Part of a small language model's weights: 10 layers, vocabulary 4096.
Each number is 500 + 50 x the weight over its row's rms, rounded and kept within 0 to 999. Layers, rows and columns count from 0. Numbers have three digits each. The size before them is the row's rms in percent of the matrix's.

# layer 6 attention query, 128x64, rms 0.223, rows 0-63, columns 0-63
099:438514563461480538509436497551561503450557590526616435484531563523496573412434470491543463452545587479513475524550462524484432553432467490441479508510502456430502501434426545456367471536546474
108:435475620508461549387512500553490428472484465453506418531551539416593392480501492530486565510418543505560491520566502446537558577455553468415510515504540507446539528535508514572431540495486545
118:469479494494517440459438617517527463502532501510413534421429454462487430524578575463508487531525555499471461537464537542529375461538535447449568507524608449451456470561577535456480516499388494
104:475535535570470540468390458360430503605575462467470506442540543552462549429490454494517519491542504474491430534557491532535392522520480443556464468522566549478545453560524485406444479448487535
100:514382423473445603517424565466540547515486452572496603440407605530494469448468523511478443516457473561415458501418496584547555444548520506543499505519454523466492520521480478558445523544539495
101:519583481453546504591535476508503491547427541457527516481449442478451557519524524536476507459377529586467508497498587570449361516535534518465600455561479444567488460518595473562521461550529478
126:586564520387487546476517522506420546548399492456462474562560454422549563523500503517467551460466496513569520543524602541555511566623564490466508442519442476460459483572531503451433523468536543
109:501447560466484544530574524425466492489506421491486619517569556455479546458458423483438546470462487590477498484428494531546574517492392509514433613469545490537474392571559541443499514489543512
087:452451497489445534597422449485545448539467484526470569482460435512471434536549456586461440527547459638501468416453511514514458558575577468536545492529522520452459499539580431444547545575548497
101:454452546525470361546467522527455452426515491388456588482496469498550532602496500490514394489479603507537526466549519405564474486558514479524562412502547461511509531474528410464557472496508539
113:565497598531488496532577395408437521554437563483469551524497427466493532475486476522525457424502564499505437514420452546588567457510451520536492534437613486519480416482488408460576472519496517
104:477550452429498511548482448595575489397491531529524508506512537549461550419535526490501597476553560570508421532449489495476539585446534514473501460472449485563440540486444575513619475441388502
128:489442517553504406491557523465427510465571609518548455471503494564507549513464480456565593548443437537473483548522475493547512357483473527564512396453445542515600514486488531471506554583448517
116:561542545466532532501541514525532586533523466486393493511534650513461626573467511529525546467503516471460495512475481580462464581515468504439466562472500441530470485494483448509481583529377404
105:454516482497449518587491451479541578456391565515512568441548498529550527548480512463554463454514493479481368495589420479421518416464498552516541547475559583449523500542453524526424486540416556
099:492552469466511523536644434527414500521508414481423578483512424359503558461484499495541554417563516507529466563568503457431524509467487498525530496546495613518540535465576469464489486484535446
119:478618580547539493542485474503464500499535527486387456437459511561497506524609559587532518580535479519500552455601455433526536465514432569511456491410597464458497521558471569476503485450464524
106:502523513587561475487511506405499502464450545526447548553491426537531593505464482512540479633435530418543413505504586470457439548533484508571473442475518566426507505564441551481465544502501388
113:449500508519503450441472493383512519505550505465489522428592501453550550585488393549472563586566451498454406504500449539494494585542562549493467422516529457540535559516513379441443477518492477
116:533521547452434468506627528558582491534485518489542450469614520513410483479440576514478555553437452550542473501471532433540512446510375488455467549470513478551429469530529526401541459472516577
101:435475411472563484429534425490521514597463474418474512515454562493562435418551477508562485453469616526555453501471525492444472502559517382515498532443535507523508520485397587601497519480506525
108:553581555556499482498429476484475559485471493534395405514503594477463504422608474543550510607472580517557563459547428385487484507443545527536495580476504538442527533478513444510506507522547468
107:506464571611446432507514545570483499446481462530530495450546500461520532550548396518508507542466505522548560482442547452455497386526439570558475541412450514437621560543478568479522445547482551
113:423536471459589451437502454560473496459493462527393495514453482621512540482438582527460485540493542549597570427513513420533535460501469526444447508528563502537551534511522477517460357505444465
101:553474514532466471477558436469419460488512408463559417588496493481514523531428468496530398529452493603478537452441515447457435590515471562519428519507430521458399474513450470464468513434577436
126:442421432435513560581417449626431539446540550538479447486526518496465568586486529521434492530480493448556456544528425526553568482573456492471487533400527560535461521501524516512444446461506578
119:606471507535452460482549489501444554441539529512505472531471537593527586524494507489447530487520465491526446532601517495426482485467532393572505529458485508547419561417401504585577440416566474
113:559551488525465498549490462591529395544513510482503461401527471599593488451548423532369481533515509475522557495521494367501545507446495419479496471578440475523471539549508549482466573453472511
121:490528487523444478561415523440540508523449511517509547518492559565498515445519450533477573594506539573482489555410490469397502576531435430516421540489471519435505482499590479546518480461620379
121:590439511470385506474517526546550543475541491514555446508497487485560406464541495538481496490605486510501498574500473496490562624466476516410394403435458508542566543451449568421487526467497491
106:541427516516520508514456486575492535446591472467546464490545540455521465486531514570519521419495633576540553410466577572471510415479472557409500501481495521528455532459562553587513425429498431
098:519506523516551533517593459504500567567450566512519462588475607523444518459475511458534506438539444473514548524405480540488560481596532580563542481528398513391523455388455500453505457467537479
083:456477519487496505439512419486469478526475404466507508575534620600533571495502538496498602449538492499554539531465554457465442519486496549547487483587490433584579460588557510561569571440447487
092:522462577504484538631610436561562510504547468502524496484536528549444413433532426446548435458488438450533496498540500534534405547531539555542616571509456509527515498482503444471443410497475497
086:473574543558595428440550503487591526433604474471498591545504425596469536532447423479488491485529470525581500556476613518490516516441450564472539503515493477505405574530523441540527542474479514
084:559515484439429525544480481492532445545547528484536496532484497504515562555376521554388573521509545505509515429547435512538414546461457389461395458493513478580573563498491467430471488556422513
089:561519568514536538457566536427614486496421490517488480492538509573333538509491424453443476484490431526435490466551526476512430481482481565490387464461491563503564470432546498468452539475520436
083:584589469563487563533523446389437439574534551482518458495487485520551375508509431549564490417530478508496554554540492488458432554547567549552566509456511543514462449511428440486519564569525528
091:496486463486600509503345465411427502428500530588481538569447548445499513473419588533502458532396535464514469507427585431503522460498467522476529531567508529452566467435538526476492505527543536
094:434512599467520474520516474514477500557435520532573507498541553485469565449519434476549395441497513478540561447407508478595512443511494493530529459562461373566515507510446556486503458511513655
090:454450570528502439585587483474448424523490494610562441527399551437423443401440465560517483492471573507496483541582509501469511435566489497582477492515525550419468486532520478465570474465473452
084:475464484566549594457561461470499398510479480423477511526518571576586568506473527527544525581455541471519538450518443477470472427483528421472423548505481446543421511399549490556486445576582458
098:601526459564499459503485473490542518470507422574480547506558529435506550491509444525466482419582569481518418567515517500436402575463607423521551547520486407493439506495537460519541521457578418
103:475646507473537511514534450460512550570473420485494489579528462517443532474522533495491470441499566551468669525586535537445489536486443388409537489504485505412486534480520494491506499416519472
088:444469554508443538539594450475457478520504465488471517557496490432466491472489492486582531565470504553418449447532407537535548492549384622549497502630480492535436534513516567540450589465542513
088:431557576497502464508520520478596516488498519467501498459555600474444536477549432588526533473449597491517522509469423456514590513452523528565472488419495534512510616515392446493513529484448375
089:490547428488547576491447540560529419472609448610465518438473509576459560437493565535554572497500522409496548511552551535507528569547479449460505501486535535466465527461571472510429556524592421
090:548481534548604537553469514525485457463506579523591490512561526574465554481405510498551500512561427530593543531471493564469541489413543518528453436496484492566480607476475428460431450496605445
089:546418488437519434542549527472450445513646484554573548503466610546521472387530494544498471459542521427480501496496528495491544455402466548486513528476480454540515561508437482471459549410561415
083:512473491482545486571543566567537574479490435471497450475571564555472447489391535607444502578455512462575532511537433559499495556458497449479372496433523381526535461556492556463497500466495490
069:463526473525591493569447498517431373522568557386468468456442500471469485452472518561548512484546515445480468564501543507427493463493574485435593502527495440464476610497496526540492465588461598
084:524510523447536485613508514570487394472561535483513588560434542521486498467540500507507505474528483594551534422507527476438448524478454426512413668516489528510641470494480472478466494492488503
089:385409473497496477568523519548477512490506554437464464461537434483591442460479459467490545492481517576428475471494554569614480596429532509482553590484513511397432533456531524529469539565438520
096:538443441621598489485542599507449534514496498555499408417388514483531522487585518482478517530546534531400474461497492586483496530591536558468480571494490521460437546547562511506515437433468510
099:494465457476476457577512466489523508550495474519569546416555563441504496556483508538424506455533544397485448544517447514433507596556471457559518448594568478514481539460463606479521397595447563
086:519450471439500491458473474542468549510490558388505562506504484459580545425489557495489575415518524501434488531583553535553530513458444529557527476471429402450486499516513468503482549511692530
088:491537495451420607503497483427531533493532487473525430496524567452538530509461514488589525550372448486500488487516542501508519566442431567511634593579590411467474511446505504460516446490507448
085:492509527497533586427536510579392571468497592520561387481466567475518552438441445431543568473615491534511467544534596458469460479546487497483468428452486509492509432574489467513521477550485442
079:467584498603456550528504508453534526558482553504487511553505453406494558506424430475485500529438461512485528488396546578421418492617544512640531443489460511457436496560517516459522493532543500
087:495496533495464469408601400535489578509542492533520460500543479484437525482419472437542571516407523489430468590438484394451486488511456495522456458466465529493538427539533557540388514453510597
094:576590502495465410420466542526537488464594499521554481529455404492490520511452467497514558473432475461550501627512603541493392468433562507506490606508524522454517526564504486414486462506531552
071:562574485432503437532438533504498408523518443526490560489473496455539481408552628552517556468478498430573442529564520483577562536506460507392545466476553510457534494418564471529480437487435567
091:498497489455519531476504406370497414537513506500557444528412474544553470413405445454517521532526532528491424414516515574509574467498557458510548467420535489478555541388471461573527493545553527
090:497582573478533520468476574513499597587454590545371516500497478563586461398498470489470493453525478421479468542444461453422505533523507431406514519547492536524556472551493545522449536450512574
# layer 6 attention key, 128x64, rms 0.213, rows 0-63, columns 0-63
094:523518580495492526563458493537503553469643529478479488513511516482453469469403544550472475466545590408510536453530454495413584558434441488373484491481395515473490476517438527432537499552530547
124:531454545553594477437511466480468495497504431409518442528559476488604394450523501555465492504423540470610487546428530446484499593463512437448456544458516410567534487497449574562491443520508522
109:484483476472519435375519572535537442504473450515405572441494518450457430562505571483486462567447594487486488482491580515517412500481543540478562505479617411501419473477570477481569500507440533
104:585534569506476500453443478421400464541448543477432507457480531512486535391484512492516489501541537503550466544634536571540480532581446505561489525520585458351523504542482512434465531530511543
105:550452517408450582404557441441459599483479498522492510557454427538491483484489477584446485499469539565473546520454577481573561417591461519587514518539551482505443484401507575479535470464498462
116:522573476489511518488473449500656571505463449568586464435476543502498488509418530470543435440405545599521503545509527562539445568507540476424571473505430471459465464596477461543477492538489463
128:513492474428564483462466467488564487567423451471477472488495550413559470465466489472543419402409512458574518507471523460537539592518517446460520373523447437539463540595506446450466596500478538
104:545418517532516453517496532416444395483480582515454576560480525457493463478466522461384484465439535546542512416455543572542586441541436508518504492436459598540563482519544531562497495427533566
096:490459513490466601522557505502500463488449427477505551484459542540520526487543467611435403470436580525463511601491465492590424497561475462594498571533566478509387478545519477462405540534532495
100:439410570582507400523483480533515424437513475429481471467508477529580520619589486472522455527472605524527487505545558522560475440531578517516550420489521405452477511548514523452522445469505575
112:575518576510494499579573525504430452460467566456434524571489468453514542486517470416497504495392497534501384448542508497546500402437433501460569502453541569477439560522508572528550484489456604
112:496559445512489453560434589503569476484529468502526550492609563547429601571395463516484496471596537498545514470474517490605559516477479540441447461430379520548463523451506449517514485495491451
111:481503557608517458489544529517427573440521574523412432493553409547511487527425550454566523549459520516547554539527470563502473464451489570569435343490510470437472480480472540552550524488537472
108:491517514539555472474507528376565563485513578584467511547616488448483519514527584489490638450554502481526401460489445508464536518479598462470495530495559498493432508552475522497495519413402473
120:514608511532426470627543502493443549458503549510475553486518441415489516552500441507485467510557467433508543492488521470495527492484478539589653533433556479466486574510509597499621462502468518
115:513482423554524573533510499563534436550422441593557524521513420445550489435542452507536401454505522515529422544500506551564522584445536626532494506531521465425540497454519575506433519473436554
124:539475499549485525515477464430485487465508533522407428498427499499482464496562559496481585673515480419534501473564420416550417457500402573516572514448582520500481508535465520484457463506445517
108:480552530575561541506456458457518404519447580466411557590497453612542529514421487538504441561483523542466409441476549505383474503461540490446500441464525556544545568511521484501513573534521441
111:465446535554447526502497527438427519510485498494435492505541519477543550535496395493530508554534465486471389596440487572503473629608586559503512470546531509531493537517448481449367447507541540
117:464540455476516425519646455514542544503537615527460551462542483552519468430535543506450597509485483522488514536543565471515517510531319467525450493448515477593490455543469477530500439459524532
109:560541446480499488422515484513554531603467441432510524360505571537601534549525495482543444486476466536540514488462540497500496485418534424523551501465519500524561470465387616588562489492448481
122:469552600569496460571466409435466513577529530542585480490438515556538514435597430545520549547517533471569467433497429395498477538468497496492525583502581486497437424440495479510468511549568478
108:417476463622496495515487436559530428483565564509514498470477533520555483496524489436447555547487364509473573432436537517490470503509442439590490463405511479428456488441463532408494527518552581
112:374551481479508465486398495511540580493500548549454429511411488605499445494539521484490476579567523504414480417472432464588529448494509512474471562520556462533523532602479489535535421478420506
108:522453554522525495512515419497495417511481517471552482479488541588520468401502569500512416459548454554503474580575447467416526505569554460423534431512455563537488478453475442465371588502577461
116:453418473514610541555367546600499563451470478516426515554516501424483578623459468516482491454505525504482537506566465410517545480531495510525546542390531538555536507586509480525483459496508509
121:509447475529438543473526436623460573421537604491566422461464484517453547562505470463506494506589504407497457446568533517488454538448523382484487477529484477512485476447481477592443560410522477
119:555496508506520533544538552548607399525574495440522504456461559519590443512488531535550500596599516440516517497490481436537536553440508418536448514498507559439544593546425414496492556441545458
122:542448452537445499562453471408544482490420607518496496516481554609510534484551478499498482591495501528493466586421496492503484461480411472550446566550504549466546408459543450495504543374587481
123:563467470415432546528534527529469493475504496430595502555517527486548487541498512537500550504566475477566489550500447517486609625534450564545362466473499513553498488430494584408539534515579542
117:487464481500530615555474587584569475393556465546525438421447529484503546481577536472538404470493441527554531420463541557488536566548472456403506498424475418526538484485478545539538543470492476
102:486584519444508514550603449497530523561494555567518407589500602557441599457467523478513551351516436542483530546501505476477531468536519550450530482524437578516529527444510462430483535487449464
084:453494439471482528483480383448398452505550412532559494511535585555503510478488508498482569564574559496541468452588476436473450509456550495501548546469491381496580449530524494509537602455414522
098:536433543481497501567516467474506543537488467401473476554539513502412483476480436457582499448472410489517477509482619584561464502528427519569565580386421553512531526550589510462502477427521519
078:518469491526526494435531522491544466507629517501590522531471459528366523532458392532538497552555503540574557576514559542491521457430538525520529518447521451436362514563493506491446574467485543
082:574527500494413501566563465517497497481551536529504409542453511471538627491381467508469566524525484539532508432503474488507411523443534513476387473573602461574588513484461507405513503470517516
084:513491574549551534492493436518600522535444386479492506500496473534419530545482489489479404563470421571527375464574549438564485603471505508478500500526500532534524448516521416423463534407472505
079:435550569507447576510493450505438470515420544372516526523453514533525396493439542548536516360430524501475525536476567463512463582551519572531486544489460465525426448530503460529463561588490506
088:586538485430522544550408449514456457452532554536466519444560529480547479518500593543529489504477600494540383514481543461486528445488484507379522436550563490377523475459432566467487428526477493
101:476561567408506530470528483508522503498451509484454562513636539537594531454529494547509465423501382516570467528492434466479464404505426519558497439517486448457490518545457549465534519417483621
090:432472505554570469564562466532585451534439479546452539500490538496612414435482496565543490549407527514469419468514548522496515555541524489559544506563508481514463519579407564490551489513367454
095:551512537505569468537493488511468432437449396420493500442573485502545591525473520501608560544454542491542567457542508438480484447508493541408387538495531506539487580435521549581511436437565490
096:538523515512543479499547477510505539504574463434452589550604512443557469474480458479472520459628529522452456494419592460498500537473538448526516602549483420546423521472575475510563551481559394
092:430465494485491504500483519549568508558499457455522426509494497437448558443458539504463560457483501506490560537396457524472468587475472436452574519623400524437407542412435515520502491447395531
084:505454459483490512538614407496545488574411464484492469502443503447473439521516487537569513612405517485467518578594385510535539420441517492503518444538491475549444407497534541507436550484470461
089:502547535517464446538547540437581495434502514500498426535603469493423512475555467596547495510503502540522524486484445508539573528432527466538390508482514512498509492530435363486489517548388370
077:528488453507472543504555597491546476450532497600517541484430466510448504475441520432456604499460469452531519454531624389605536509520396437471522498520446480460542529498517475534512468527538386
083:517536512469551452551460523538529440439526546473443441496518524596493488419430528507495515509590431570552548517558514426501551441504605555509484492430425506506453566462440438391408436513520461
087:573487470478533450500519594457497450532474453555524547492521520553505438336515487474599462421578521521475515531519579475501564497449500534444493466456445410543567470519443567442506563494445418
091:563481446526493430506476548537522574485461405433390371471551522498483522497579451497503573530499496523546562383504484480539496589443491524457472514504580411520557453526478464512412441466496533
076:501477482462595512508532451451523387484614555472497493483450523480513499463468481604541540376515448473493590546471501477486463534529388504497491467593528521513526516461530497575464420611481561
083:624487528445506443520418523577481435456564598470522470557428489514439464476544490497535542470495488597505496452499586537473506499439541461542461553466459548486621478473477602514572503435449548
088:507384445498568489508551446522516506484548558465501388406495439524528501452509511443558545467497552471493504561507488665510474537424517421482548491475534502407514474428542495549467485588537440
088:523513418566598524488516549556500527475476520493512537462423494530584486504544564501542481461565501429416487489539469617422539554596432526436457493510446554493436501518589461552534443417440455
106:496524431552453414510548470524408544537519509514495515540497608525500536471484479515443462450561571445400506450514484526486564471534430536555482506654542574474535577461567557499489423570537496
095:489439445474537531509476505405567537542498495567514519489511462409527435531454493458549430409591538504484568526476492552540572488493629532574485481474459421488580451458476469541519514568619536
092:463520512402402569503524516545516509505570402458489472439576588494404527476445544482562477454460446475475472471497487538477520491482474540487531582507516494408529443408486520529394489555461378
077:447476547535562490497478487566492501507527582582576463513463554504482445494422548408477489535550379447502439458544566495339479469505600497493482491479449445528529517567455453548562461521457494
087:550487488473466606483470413547587562517412509519553497535573488444580442529407468593482500459427530585453524537488474469502433442549450527540513514423545575566421481516509429465526538502466528
088:467558515541531518486567400488572571533549454585484446534548467536483485560525447514495483535464570493478511578440533383445515491485580573490524495435511518476605480540589530571465500399479567
091:518611452513483496403447521535528480521597482569528532500468461411461429516432413471518511514506476445457497540430601541502429519445513468533506619415520491451548528471441467394478461533505514
077:489534458494464476425576484512411504463535540548391535447478478466465584496465501529532502454508466421462507422442539505574573538519458522439623516534489484471612483396450508486515390520452493
091:425500593451532540494563482477558439436467496425470556393466505484564593433410497523509614492489535503472446416555558524475519490450598535483529380514466484539512531496494484523480437547476528
087:583521555467525530515523478463476588514492580550529436472481476499441458412501492595373609435511415457497457501450430431504455549522461448424539569491502532548476487539490495494491527505567602
# layer 6 attention value, 128x64, rms 0.2, rows 0-42, columns 0-63
107:533474529545557492517508470565549438560526451522595597441564531598557516562489576603522465580518556454461498470561555512538514480503553499473518563498520516534547404512559504570517575466464598
102:566473460510448502480492453528480423481519460428454491461542493464586445577458536505490406487423501558511401448507440583398488512490477517468489434467462429509481460496412404438567471604495460
113:543444490495489497525552484411525434500487521424538410557384457489513496502558504483472504477536484571501422484552567452576516514429455524440495480524473531541406407372465520535425462403529480
099:500509479462482475566507501505602436522483538518543503410451526473606491523531576543568457483469488544519488543428481465526484539560497429572602569512573578580494445396526501479449505440602459
086:440540460536503531588517511489463490480614501455509403472546505489437528537504554466587542549432569474463502561474473481433523571470454472518434417544482458476367519432474574541559478419539539
101:563469462529595413498488493477581547482520497569477520479551455540563413450615527564468513524556461530528461432543516497487481602526605433543493500521551480414551502458512466594483541590515472
092:559578449549481523513417425566493472593661500461530409449468556465515467408454500501512512523491516458525495514530594562562553555518455467514489489554460511483481572504497489495484565419538585
098:546518531501521416477449442482448542497564472569568493625459532478541521574459534561442519526497580533535457427535525467435439481593443473484547546503635469479499542426428492535532479428534516
084:544549475541527519556556394530457530484547499493451484524513541506541507447557438452552535568526588518505468444621473395461504478559575477467597578455527456496459476414546454541509503430566563
081:597510457520511519410541511536537489429422481545534553454487465522510473438430582485439403483493534537541514473530384498505401477596444497446494470569492505450538606558467487423467464547544508
094:520468411449551559482542453468530430565570406495531477407543540514475432613490542472482536531423567464541515438493511531576602409429495531526503428437499489479482514413512533489562558506492501
095:536483512521537501573506518547474358494466549606469451448573517471464576542411426466493455550502557515523557510557615420452504440488475561482425535530541513506490499502529588464497605488483513
097:473427461566507392470494486398498588449521554497446546452487485410430583458482478520464444582606511584551562503491558470552460516622499501518476484510502544522500498528533502509532474518594565
105:457485460519491471488494439467537459489498486491335528516525532423393524472433511497475512535581428451402455437511524482471585454467480494566493552479508491475421444386429530502493582453489556
084:414469480481508547519392491602515464466476462548463441501507484514475584466485528390485485523508433553400507488450567580458541429541485435483413473584512549456486510580464487500528624468501492
093:584437522538586522482432441505415504530470442661507472503488454422472543481460512486511420459468537454550502489533580439482561522524454498500471485414506565517589448569459424553482431487491524
094:533417527527485466487395502448541501469443524468564533497405490498485520429451540391527480508453499445498496554555490488506476430510522438532487462567439514401408425538521563582531434555510616
099:475533481400472507539494570563458512523544524382585535487493631511411521493525557488607454503448499461472459522410542422586504442526517506577471559468521538543502486481482545464401517475521476
090:541553444520547471465505547456519527475527388415471476454567448521590532510511424558387461508514505466559469433423568405527439539550460385501492475518477535486471458408432489541473494543522472
107:502550502513439515551505420443489438488401484472511525492561469506559529483606462483514531529461530564476435511449461414445486415497452611536508593543557537600502479542421467467518456403518562
110:473491511444557417567427451551462575496448437482450458530530459557476535428496462490440492472480510514406450444606543473506620519493529481491561513529485577491514588505374499537441474566450476
085:482580458484516487388486463438554571527489498428479587463568513516594387528508492466465463538468536490608410466432582445502477466450498474517500456505570477506538473533386550573539494487479481
107:521418414579505579505533446507454511506493567511540489465518598428489489594514440528538498540453516408527444492509565564558500567467564472412564407535550536526420493441505427524455522495556551
104:513529472479428489497440512529486498535447601520514481464447456551507604452541466546464497500482451483559501513479595594491406535541446490456595439537499373555576442413442498473479505527537574
117:581449608515613525517447535513507483445479464523396518441526574527500584451406497434555469532475507574509504484420528510547466505503465588492473525493481568507576571523442480571526426456537563
094:558549500417529526467476472507464563524481461449531568549505540458552504552489585428586547534507536484503572576431448425449575494470474503573457535421431567620416514512427540460531470496541507
108:452431488577475476585433563536471477522388550541511535484567527569451516442384489506438564511500463475460530447498475515512447380448509459480475472604455495494415461588462497542520460545522548
095:620524570510465526488501508496559471463463491549399499465424431515459493467473442501555459522476479429447522382457584483526588605423451529515549500543398470458466513480524558498560515440454514
092:552471529435471515457531415472504421480475509541475565501528497567522522610516581572549489572469424506512431507526545561466381414458502457508526544427442567444499451532453599505456503500527576
114:516425468473480427520478508467449489597523528566573456554569479485562514529515471619546480591496540482522458468471605551586530472450488535521488583512487458556459530371444491456535466430486442
094:528483426466475565459434436626502458504556469573505461433549503440500477496460479451529468523495540585587550542469489490497488532484488516514496511452446561460526523410396615483429605551561514
107:433587449491526469625501527447510546469495486598518547582551562575422495456489490499550564514547513504495493534437526493473521462531560577566532510533526499486465546451464354487427558514483408
114:495565554592458471493468470509556519477516500413524556491515416552501456469532536469512644573512520515528514462544445514487573489534553479504599514578500646567447495479560553488444502541579532
091:438525463511495473572488495461474510506534474558521526487572443450442358397453581347534507570457481560544515468536528538474493464486491503445551595582521487487517600492449522444509476502536482
115:494554463503408439540609585418497503471410416485550442427555538577472540461472403475474462437503508456499505610482493474555481512455501527493567402547530499525480410526522507501494445525431510
120:487491515418473599447414424484517455507424571572522437480481521507492540508469550500572471480573447473439614526518522571521587530501464486451480569619576466473522515438487527492492556591496461
102:502455461420460428500500533490511530420510542484507442486563389490438503486481513400464422570414457473537464478523511451494490500532436489465438480458431397515469414439515460524423567379454500
095:461564503536585545500494548460472567576531513500447568445568524495520421637510424447516462557542455409528512571471436548526390458472582483572490509460509515515540476468496497507510502443410442
096:468554576537481509496427462526470498526448473520408501542554496455482482488447544415508437393430522510558435513470509526475478484504395504495508521511602499575438470480386505345503498463479434
105:573560483436550528528597439462510547411460427596460504466440496581590528590452541455468522589531507497522494519574507580471446483488507489457440501501515575549414443466488466515496504397517498
101:534383510537543526501538494512558499544549485401472446408468475451465589454512513492479430438474520369529525573473467511480474515471502379532471471468578480565559553520539527603442517547512528
110:563549487502475517570514579469496508505490459453537473534449495415460480424532546564476448559459466500493470542531474423522439521421403483450689474512520503550471534426556465481577441446531491
103:552531491497448517488574463439583589423578480422465564463460515479555517551522591406479476485496472543484526542499542508510508520395537509532474463533535488676528519457456549519500547419505453
# layer 6 attention output (transposed), 128x64, rms 0.177, rows 0-42, columns 0-63
097:436539432493526634530417577568564564485488423556450473516445522518469517540502527495508563454543462538572561555549497514446444600515459572520416482468499508511549513590525483496483399454522542
097:524531481406512478538445472513508569529485525512553544514548562576423593495452460514450577509554570506592479537493460393590563542484481489433407590484459529551556552465545496579534552471513493
111:472503607530455530497476445484454469500523488458499513416489485546625387523418457471486506584530481470476495552559396545467456594506521540519498463490614459455563452497487481474420496544533411
107:496501559542515519464546509505493571508618571545583501566582504477545499543456484554502636539532485495509585532541450491498579617511465506474468409414578446503583512477433506468496524512474472
108:526542499403514478495484462406483470476444496528540559465596416406538477438471590529534478486499490570509496517452464562431516544481514436383512458575519465481507491500480479542412586477468377
111:428475330470488486476493414460516477484428511462501526478439522492482528521418498401500552515396469437511474554424438564431533444495527513502411486406460495547535501516441480468517406476506489
082:480538515473602457553553537532497520451490567585482511415532443573404483552473526520527496537570534502430474480571485440456462421504487470404539577411590471553512518503543571466471441585472494
088:428486411362480536543463491575548481539484483515495485436546485397455484471465442537471538469541414471424461514466410586556501578514453563495445436507399487489474450515506476436499555522459456
081:499499397507464543433492642444554511526528501469556591358501451496533419480495479578506500536468472525515500512407518583475554475533488553515507536551489538521597521540614520496486528468543466
091:497469535536451549478548466488449622534476496492402440505562511437478559458460462520519521485519459485499535436472529471568622406513467481574487627369478449518488484507514520501535528532458594
093:488502542470584511464428543411495503507435505565452651510581470532421516469432431501461512488398534514468482503565451428491497535470476522511488445503506560608532585531506534537452544423438489
094:487536494506485584427477512525542587537566468487474485507499520511522454399547481618582563482563542546451527562516516561567434546487523497459536485604506444595520531443568435514591423530479518
094:571521461485405524531633472608444540367423490482449485485542441491599474504510488513579465495506426477519509494505512465537542423552483516505477553469387511476471555539453496530591475530505510
100:477545387373465533449489527581501488454569452534479530436477446473552364478550500507533512464417507533507508540593493430519443527529542561446445458520538545524558563525505440490499448543580470
082:533601598429459480437560376522446515521484475584471406499507543485612461491528507508495446519437507546472490529469482498526493389453518466521455503503453398475445551439468570470543440521485551
094:450481463540470564508487426492542478479516458552503555584460560571534438505571507552454514552533427566420523475511549511510419505571519516504500512538460505536442481497513483364595382559562415
092:458576519555496518500547474503454485450460380493496444488513534444519498476541480541568528574616508471471452460430566449404532480571509598598471536480493535576571555535462482481480458498567590
084:514579608518516429479482576578518553499526485484477406550472497427475505569445558524554500600550454457492545494569489493438474574433451491406587483525453464558447522544532415480545571504476489
089:499464430485425502544530461580496497424476515527504540496431474516496539545390606450522613582462522477444571546480449550539591429440389533481470475471479449482536515569499541515544513564452525
111:429482546475469572429486572509417535492546483481552422505493480548503433471463591491460473433480392506486567527493545524514453557466525489464433477499379466410483415364524519491521557511467462
108:496583526523488477460489517489544444617535452552605498550509535537572498492514560466498553547520529532499515587509524625507468444515517544540440494529457510566535491537579520464601462597625513
081:509424476539604497479477511576494583451496471492494477584542462540435502497447624486537543520474419479492479573529567496489502473467524588539438384519380456563463482563518487520476587494544512
103:533487442593415532545394481449571501435572494528475545528484436616470491422511541521571402517463472531526491523533506402410483542467456551468466547486516463520520488542521546518448523478532383
111:497495506506500507542391393518467458479521496497520434419481439509535535484526500515489535464626566368503462415482373517539513418466469441534457567460540581483452542520469521463528542529446518
122:553537466501441495479535472514492517561466486508563495545471468460479407521485507528457554447526496479558539525555619447479424492477535483541465419490541446559440496366575544364543482533577424
089:525555514493547501476530483518503504481592521547530475481496495512551564541447563603477490573559457583442529406544524486558461536543490532485559445588451467426514407516530378592505562590467507
103:509573394460477566462511455497430489514530393471406473522414543474503520439521568515502432518571556486582555543490593572426442487514493573559451490491497495476551555461479529424521540575555525
087:466431485543492531511514549529498408502534474599582540487506560471508526445500527530492617534512519480534502469558568487563502512479587468467544424466643574560489534452508494521451371524521575
091:459439487433483503578393470529456484482453407473531412510543511468486449489494540491446460472472510464504592503566458416513543556606424542487390509523529465520497490494478462370424501533429518
112:458516525441539602597460541511511422470526543474402514548498471460439561488460474551537546519457515448530478564543416506512416589456522562370466461438577508446506441503478471434523526568493510
081:515578537546466491502517459449459567583559540538511571500563461538454520523558579562576460565460526529440465545525504465541540426519507503454485524538551469605480560536504378495606516554419560
102:580501428471523476473507525552493520572545501424522462490463510449512438521539528481511469502386531430463585539403493575509452539484520586453546494443521436457491475503516618632580500571496470
120:494493498421583547535525506520462506512512493594485400472535629433552492552488521540495412474479443483508518492504568470612453569435487522478476509468556356459562515560475458511565456491443487
094:537487552472506456407491524530490428471496512445423425550407568510477565538520419584390453453522506462480461508448460415575490530474552464513460401397496513488453449537467549498435468450467537
119:501481469432550577493414438612542533473532542553439526573384489415502487524532570549508519541483477517524477393558515476458470504486499489450457602465445485491463535507457431451523487534602418
115:511499475521545403576611550541498578548528508450497619575506509484501499496488430473443579466490558575527439480494470397442501573553512548508524475446420493485564476587518423556497509444468522
109:476522486545444570524480426443442452549431418506510524468410554460488452417451470562568475351503496515452492500523498524445494466447483442489502458492572522483500491553447479443477358571461450
098:559484472456351439446531502514567482428443455497590471551414483534529564458476507593476530476453587597562527483479534420493573480499433474434489470499468458508484582469480514486480426510555527
100:558466388456571530514550529485503472453502478464591483457470498476512529477529436555480564552530491497452585508503518476543534469489587501528520481445390514473502607512573483677498471446568515
097:468537543531457449461447542457551433552555549490555443553550569484350478434559516562582423394475481532477458406405542437494498481486537510478542505466452456450518513458528537515477506562538468
092:476568491451439535526445572484443515478459554549601525543542514587573491546542469450498565562502460528423523455558493529527468490552520646566461512552461547498451515548446455372516447529495497
103:465451439447521458419460399511459465483574509498464467492515476597545531448505449461487453436562516437507541473422575536521525474536606522522367543488418518484439477521414521494483556542414517
112:450470480437551543495433533547471380541408534574537428595510502543363503473470483590498526535540520450539484447432497463453495513611457489459514566494453525446479476537528455471524422548535500